Weights of a small transformer language model: vocabulary 16384.
Each number is 200 + 20 x the weight over its row's rms, rounded and kept within 0 to 999. Layers, rows and columns count from 0. The size before them is the row's rms in percent of the matrix's.

# layer 6 MLP down (transposed), 512x192, rms 0.111, rows 422-433, columns 0-95
095,171,198,199,215,201,218,212,206,203,174,221,200,196,192,211,167,206,200,198,222,170,211,225,189,178,191,189,175,207,180,217,206,199,206,197,194,202,227,189,184,189,188,205,201,210,192,207,177,231,197,210,180,230,205,199,188,207,174,207,182,172,195,198,181,185,178,170,210,217,193,185,234,237,179,213,191,213,212,171,195,198,173,209,189,205,215,158,176,197,214,222,206,193,238,218,166
092,197,198,202,203,239,192,191,195,179,180,169,162,201,213,192,161,182,193,207,172,177,186,202,216,206,195,205,203,191,222,187,235,212,194,197,247,213,202,184,192,198,160,158,218,214,184,216,222,213,222,218,193,201,181,221,197,204,185,212,174,180,197,208,188,213,181,236,205,218,213,203,193,207,171,203,188,184,209,188,208,220,241,211,178,167,188,190,207,260,236,204,192,184,190,176,235
099,201,191,147,215,217,203,189,188,203,179,168,201,175,169,226,139,199,199,197,189,182,174,163,219,183,217,217,216,219,202,215,196,206,212,207,219,223,209,204,204,196,151,224,163,195,172,212,191,197,211,189,194,223,209,242,214,199,225,215,176,190,215,209,218,190,229,208,211,224,223,173,215,184,206,207,176,174,187,226,201,203,232,194,173,215,188,182,214,248,212,208,181,222,218,198,235
115,214,208,172,207,213,222,186,199,178,204,187,222,211,200,255,216,179,186,223,191,207,199,173,216,204,222,207,215,178,203,189,148,194,195,168,181,213,210,203,206,200,199,240,168,195,165,231,161,205,176,179,193,179,174,208,199,183,207,200,197,204,193,195,221,150,220,197,214,202,227,203,185,211,191,163,215,190,187,233,179,174,238,156,200,177,216,202,198,179,216,181,216,214,202,222,214
100,211,177,188,159,165,157,210,214,208,188,206,198,208,232,205,215,168,193,191,186,173,198,225,187,220,222,214,227,180,254,183,217,208,195,161,183,194,206,184,184,208,182,189,206,218,197,155,206,188,216,168,219,179,215,174,215,172,171,217,195,204,197,181,207,202,218,204,192,207,195,181,214,202,191,193,188,161,212,203,227,183,171,205,186,171,178,190,215,278,198,172,206,180,233,222,207
109,229,197,192,210,220,189,213,215,188,207,154,199,219,182,213,212,221,223,177,230,210,176,177,237,193,204,190,184,195,173,189,214,215,184,205,222,217,226,212,209,211,199,182,207,193,171,208,204,175,179,188,187,160,177,217,205,205,215,244,207,192,202,167,177,174,169,194,218,187,165,219,187,181,186,202,208,196,210,180,198,201,213,213,173,208,208,177,191,190,232,204,220,180,193,178,215
140,187,231,219,188,176,194,197,192,192,189,215,190,181,225,201,156,209,231,151,208,217,202,208,185,204,169,218,208,191,217,211,239,151,226,186,206,197,190,165,223,202,209,225,188,197,189,207,227,238,215,221,214,190,187,178,235,199,210,208,194,170,215,181,184,183,204,209,200,151,189,202,180,222,187,214,201,192,207,240,223,193,193,211,192,191,168,180,214,207,188,235,232,203,213,229,164
104,204,178,244,250,214,192,252,194,199,211,224,193,207,204,189,177,207,199,209,198,178,213,239,205,216,199,187,221,195,204,216,200,210,168,195,237,201,238,235,187,206,236,178,182,228,167,154,181,199,193,206,210,194,172,170,181,178,188,182,201,211,200,223,166,202,220,175,223,173,229,185,205,214,208,207,243,216,232,212,219,230,220,205,214,194,212,175,191,152,213,225,203,193,204,230,186
103,206,220,232,150,173,208,184,205,231,211,177,168,211,174,195,199,202,215,177,198,201,175,217,200,206,193,213,195,177,217,175,175,210,201,202,215,232,195,181,196,189,206,187,208,188,196,174,175,207,208,188,202,187,174,204,216,184,211,203,179,193,180,180,222,200,196,181,225,200,205,201,162,188,170,176,179,200,171,195,199,220,183,199,237,201,197,138,227,172,217,191,172,191,207,202,221
087,238,218,213,194,204,147,198,210,193,193,184,186,197,196,181,195,248,193,184,184,210,197,197,199,190,193,210,233,199,167,202,171,179,212,200,167,172,153,189,210,177,200,195,222,162,201,205,224,232,229,198,212,189,190,205,189,210,218,196,185,194,171,226,210,169,215,158,200,205,196,201,206,216,193,203,207,215,204,210,175,231,202,171,171,217,198,165,212,212,208,192,189,190,176,192,193
101,203,170,188,210,197,234,203,192,232,188,195,196,243,195,205,193,187,216,202,217,224,202,235,197,233,230,207,210,178,232,166,172,176,182,178,212,229,195,185,233,209,250,204,204,226,206,171,181,212,222,219,198,188,197,220,191,173,189,233,200,206,226,197,231,209,211,149,207,158,201,189,186,209,203,176,215,232,183,219,245,186,179,226,182,248,185,223,209,233,159,236,173,204,225,209,185
104,204,174,213,208,200,202,201,195,204,241,176,206,189,204,179,214,220,178,200,185,169,199,199,197,229,195,184,217,187,177,201,174,240,211,223,192,192,191,207,205,190,203,212,201,197,201,222,171,219,183,175,222,190,219,201,174,207,229,161,212,211,195,213,212,198,212,174,238,168,202,177,198,201,151,163,219,226,234,192,202,167,238,209,212,165,189,220,204,212,188,208,228,176,206,212,196
# layer 6 MLP gate, 512x192, rms 0.12, rows 423-433, columns 0-95
104,190,211,205,232,171,181,169,185,218,179,151,214,233,203,192,197,210,179,207,210,185,177,166,206,202,190,212,211,184,189,206,205,183,223,205,209,211,236,202,177,228,177,193,178,193,169,223,203,207,222,215,220,202,223,199,186,202,181,202,238,242,199,210,191,204,159,207,194,206,234,198,203,229,164,159,182,171,186,196,169,224,187,189,205,222,189,215,210,248,191,192,205,188,192,206,211
100,200,189,207,210,194,195,223,174,179,174,191,228,221,176,179,172,190,218,196,194,214,195,239,197,198,183,187,207,189,208,223,192,234,211,230,191,166,176,261,178,202,185,180,215,188,196,241,194,210,197,191,203,197,189,193,201,188,174,190,232,205,223,191,231,184,234,192,175,196,177,201,201,227,214,206,202,211,174,198,201,203,225,215,183,215,184,217,206,191,193,186,204,208,183,201,212
102,212,184,233,232,165,177,205,209,174,195,185,230,189,194,242,218,216,193,226,218,212,217,220,183,194,216,191,199,202,248,203,188,185,211,206,226,186,190,201,237,184,218,181,198,197,195,187,192,198,188,173,170,197,187,190,214,151,170,242,258,203,173,194,196,191,193,197,200,191,192,227,217,188,188,180,167,177,190,186,187,197,208,179,206,210,195,222,192,197,232,181,202,234,182,174,163
105,239,196,193,183,176,205,215,197,213,201,238,194,206,230,223,221,170,191,171,208,196,190,235,195,212,190,219,203,179,243,204,233,191,172,192,187,186,187,162,197,240,150,207,189,192,187,159,199,217,216,205,208,179,231,197,208,155,177,231,218,208,192,210,206,174,186,190,217,188,179,207,195,188,178,165,168,147,207,209,210,162,185,213,221,183,183,194,223,236,195,194,198,178,229,217,223
108,205,223,241,190,222,200,202,228,157,245,217,195,193,162,209,215,222,170,216,187,229,221,171,180,205,197,173,192,213,226,215,174,224,184,202,183,224,197,211,172,219,206,162,192,184,207,218,170,205,187,236,213,175,212,205,237,203,207,197,176,211,208,191,235,179,171,176,203,222,236,240,178,213,202,179,159,209,233,198,181,196,214,197,223,170,220,208,199,146,205,229,187,180,221,201,208
093,187,210,230,216,197,192,197,191,195,206,181,233,222,196,165,188,204,185,201,215,168,143,195,181,228,200,204,220,206,233,188,174,194,216,215,189,186,212,200,220,211,186,192,207,205,215,193,196,210,189,199,212,232,195,182,199,215,204,219,175,209,185,186,158,201,216,184,233,181,184,172,155,199,207,187,207,209,204,195,158,164,154,206,153,199,203,176,210,175,215,201,205,190,173,214,208
101,212,186,191,185,158,169,201,149,201,197,168,201,172,181,216,203,210,196,212,220,253,204,208,167,170,199,194,203,187,212,210,198,211,194,193,175,185,190,192,225,191,197,216,232,209,200,232,207,217,182,225,225,200,202,246,197,187,196,187,195,209,190,220,170,177,183,187,164,217,162,216,203,180,182,205,205,192,229,174,178,234,185,218,208,200,144,213,248,224,169,203,183,209,211,176,235
096,247,190,216,209,184,208,208,217,189,185,210,180,220,193,166,204,204,223,180,200,196,182,204,181,200,194,210,196,174,212,208,202,200,134,192,213,190,211,195,195,198,198,167,189,192,152,180,218,218,194,210,181,200,175,193,248,180,199,199,232,199,158,196,205,212,194,185,156,215,222,216,208,194,210,164,213,213,204,188,187,186,152,234,217,232,150,203,229,182,190,219,196,202,193,160,185
083,215,177,214,188,205,213,175,188,230,204,201,193,215,215,249,229,221,213,221,193,213,237,205,226,180,195,228,158,198,198,193,221,207,204,177,182,179,208,193,213,194,202,207,193,186,198,222,201,199,187,227,214,199,201,192,230,201,223,199,180,210,187,204,203,189,201,201,206,203,205,176,207,187,192,176,205,218,192,212,195,243,222,175,187,225,227,202,216,279,207,186,193,214,172,203,207
101,199,212,199,183,225,197,169,217,217,198,188,185,172,208,202,224,223,209,207,193,204,207,172,202,167,199,175,211,185,195,210,216,238,187,221,207,166,187,216,173,207,182,229,198,168,212,217,230,229,185,188,245,178,229,167,191,192,190,157,202,186,178,200,188,216,223,202,200,245,202,224,204,185,202,224,194,169,201,235,158,229,234,169,186,199,202,201,194,178,217,190,214,207,194,187,204
100,196,221,215,200,237,176,198,196,209,199,200,219,203,184,218,203,167,203,197,224,230,183,205,160,168,207,205,213,151,195,219,197,182,181,222,199,170,215,189,225,235,204,216,216,212,215,179,236,203,182,195,186,198,192,178,166,191,222,159,218,233,223,235,208,159,192,245,200,203,209,216,191,201,211,225,173,165,178,191,207,222,227,194,224,237,230,218,189,169,185,208,234,209,204,180,192
# layer 6 MLP up, 512x192, rms 0.119, rows 423-433, columns 0-95
100,188,182,218,158,242,193,213,187,204,188,196,194,181,154,225,212,221,196,229,194,194,215,177,207,184,245,231,217,216,183,214,206,177,172,211,209,184,197,206,209,177,191,176,211,199,184,193,224,197,186,180,197,217,214,214,172,156,234,175,187,171,172,188,198,239,224,203,216,190,195,199,235,180,198,255,176,175,221,216,218,222,191,201,220,222,186,187,207,219,205,204,199,205,180,221,174
097,202,218,187,219,193,232,216,190,213,203,186,197,226,206,227,204,163,219,183,224,209,205,248,187,204,184,190,175,216,188,211,210,187,190,234,208,196,195,181,201,189,217,209,238,212,203,200,187,182,223,253,208,207,232,195,239,195,192,190,215,203,208,213,161,215,179,183,205,148,230,208,178,246,228,201,207,181,182,192,188,224,184,199,177,218,182,225,187,205,188,183,200,167,251,210,199
110,221,183,177,189,199,196,204,212,184,186,204,199,205,189,237,200,196,192,189,199,186,195,144,209,224,237,190,211,216,181,190,195,171,175,195,190,205,185,219,220,183,196,205,178,201,241,206,183,211,215,185,175,188,195,198,208,208,228,224,207,187,213,207,202,188,207,175,231,230,204,189,185,219,246,169,214,211,204,199,194,218,210,158,204,215,196,222,193,174,204,196,239,218,213,244,179
101,246,183,204,207,191,221,220,203,223,188,247,195,204,187,165,214,210,231,192,207,203,202,225,210,230,189,192,213,198,217,188,222,200,181,203,190,196,169,192,210,203,164,176,178,185,192,174,194,203,187,210,201,172,232,206,198,197,193,181,196,218,184,216,189,181,169,175,218,177,186,258,212,178,164,164,169,145,206,195,191,169,197,224,192,206,172,192,250,186,187,222,206,186,225,187,193
107,213,196,231,195,206,193,238,198,182,197,184,215,178,176,174,184,204,221,191,174,269,189,196,218,239,209,176,209,200,200,200,224,231,172,201,212,220,212,177,242,215,198,209,210,223,200,215,174,212,223,168,193,196,177,220,209,207,198,188,184,207,175,208,199,193,172,181,181,180,186,192,199,193,208,168,176,186,174,206,205,203,183,224,211,190,208,202,206,185,148,202,225,176,160,186,198
140,180,207,197,197,179,189,197,163,181,193,195,192,194,226,156,186,226,247,175,215,203,195,203,201,178,154,206,195,240,197,221,219,172,214,202,196,195,192,177,227,231,190,221,185,198,210,211,222,215,250,183,210,210,197,207,235,189,166,198,201,188,204,217,184,211,201,183,204,194,146,203,221,188,172,224,217,199,184,228,191,188,141,195,181,170,195,172,175,190,173,170,204,195,210,204,192
104,184,184,219,241,167,198,183,182,217,203,195,187,190,213,211,194,193,207,206,200,196,214,202,173,181,194,212,229,213,191,186,164,213,186,151,196,201,211,242,193,169,195,208,227,204,165,152,195,226,231,229,196,223,200,159,212,209,178,201,236,169,226,186,190,215,202,216,209,209,199,172,206,202,201,203,234,165,201,232,227,188,200,187,210,180,203,211,207,202,196,202,175,213,200,185,216
102,214,173,194,183,202,197,192,179,152,220,227,172,194,192,209,230,216,223,207,219,206,229,186,198,218,184,198,203,179,184,189,218,199,237,208,216,223,205,197,162,188,170,203,208,174,201,204,218,207,205,199,196,173,191,207,213,198,178,221,217,206,187,202,220,184,253,202,193,171,179,186,201,215,174,146,215,201,188,226,193,208,229,189,170,183,198,192,194,171,169,226,188,225,168,202,175
090,156,219,196,198,207,223,221,199,213,177,185,217,239,190,223,236,200,230,192,243,176,201,194,201,224,208,203,190,187,242,196,222,221,188,206,235,203,229,216,216,234,203,208,183,248,210,221,191,154,175,164,216,214,201,208,210,196,194,218,170,217,232,153,190,205,199,240,200,197,169,202,217,197,186,177,197,190,225,192,217,201,186,209,209,202,174,237,193,192,188,228,203,200,221,206,224
098,210,197,191,227,195,202,196,179,207,152,206,214,181,231,203,175,193,232,236,176,176,217,221,198,218,218,206,200,190,168,190,215,176,202,208,190,201,196,174,183,215,170,167,158,202,185,214,194,185,202,202,206,208,187,197,184,216,220,178,222,197,196,177,209,196,196,188,199,195,210,202,174,204,195,213,164,193,229,210,230,210,226,170,226,230,189,219,190,183,229,216,195,208,210,214,189
106,172,225,227,183,225,210,200,192,201,218,187,209,219,207,202,173,208,205,199,189,184,215,180,158,228,186,199,192,224,203,186,213,239,272,191,184,209,207,188,183,207,185,190,181,198,169,202,214,198,192,159,206,204,206,232,236,160,180,229,197,190,241,192,214,203,186,193,180,211,164,181,194,187,185,204,242,240,207,193,210,202,225,204,218,207,216,215,202,221,195,174,176,185,168,225,190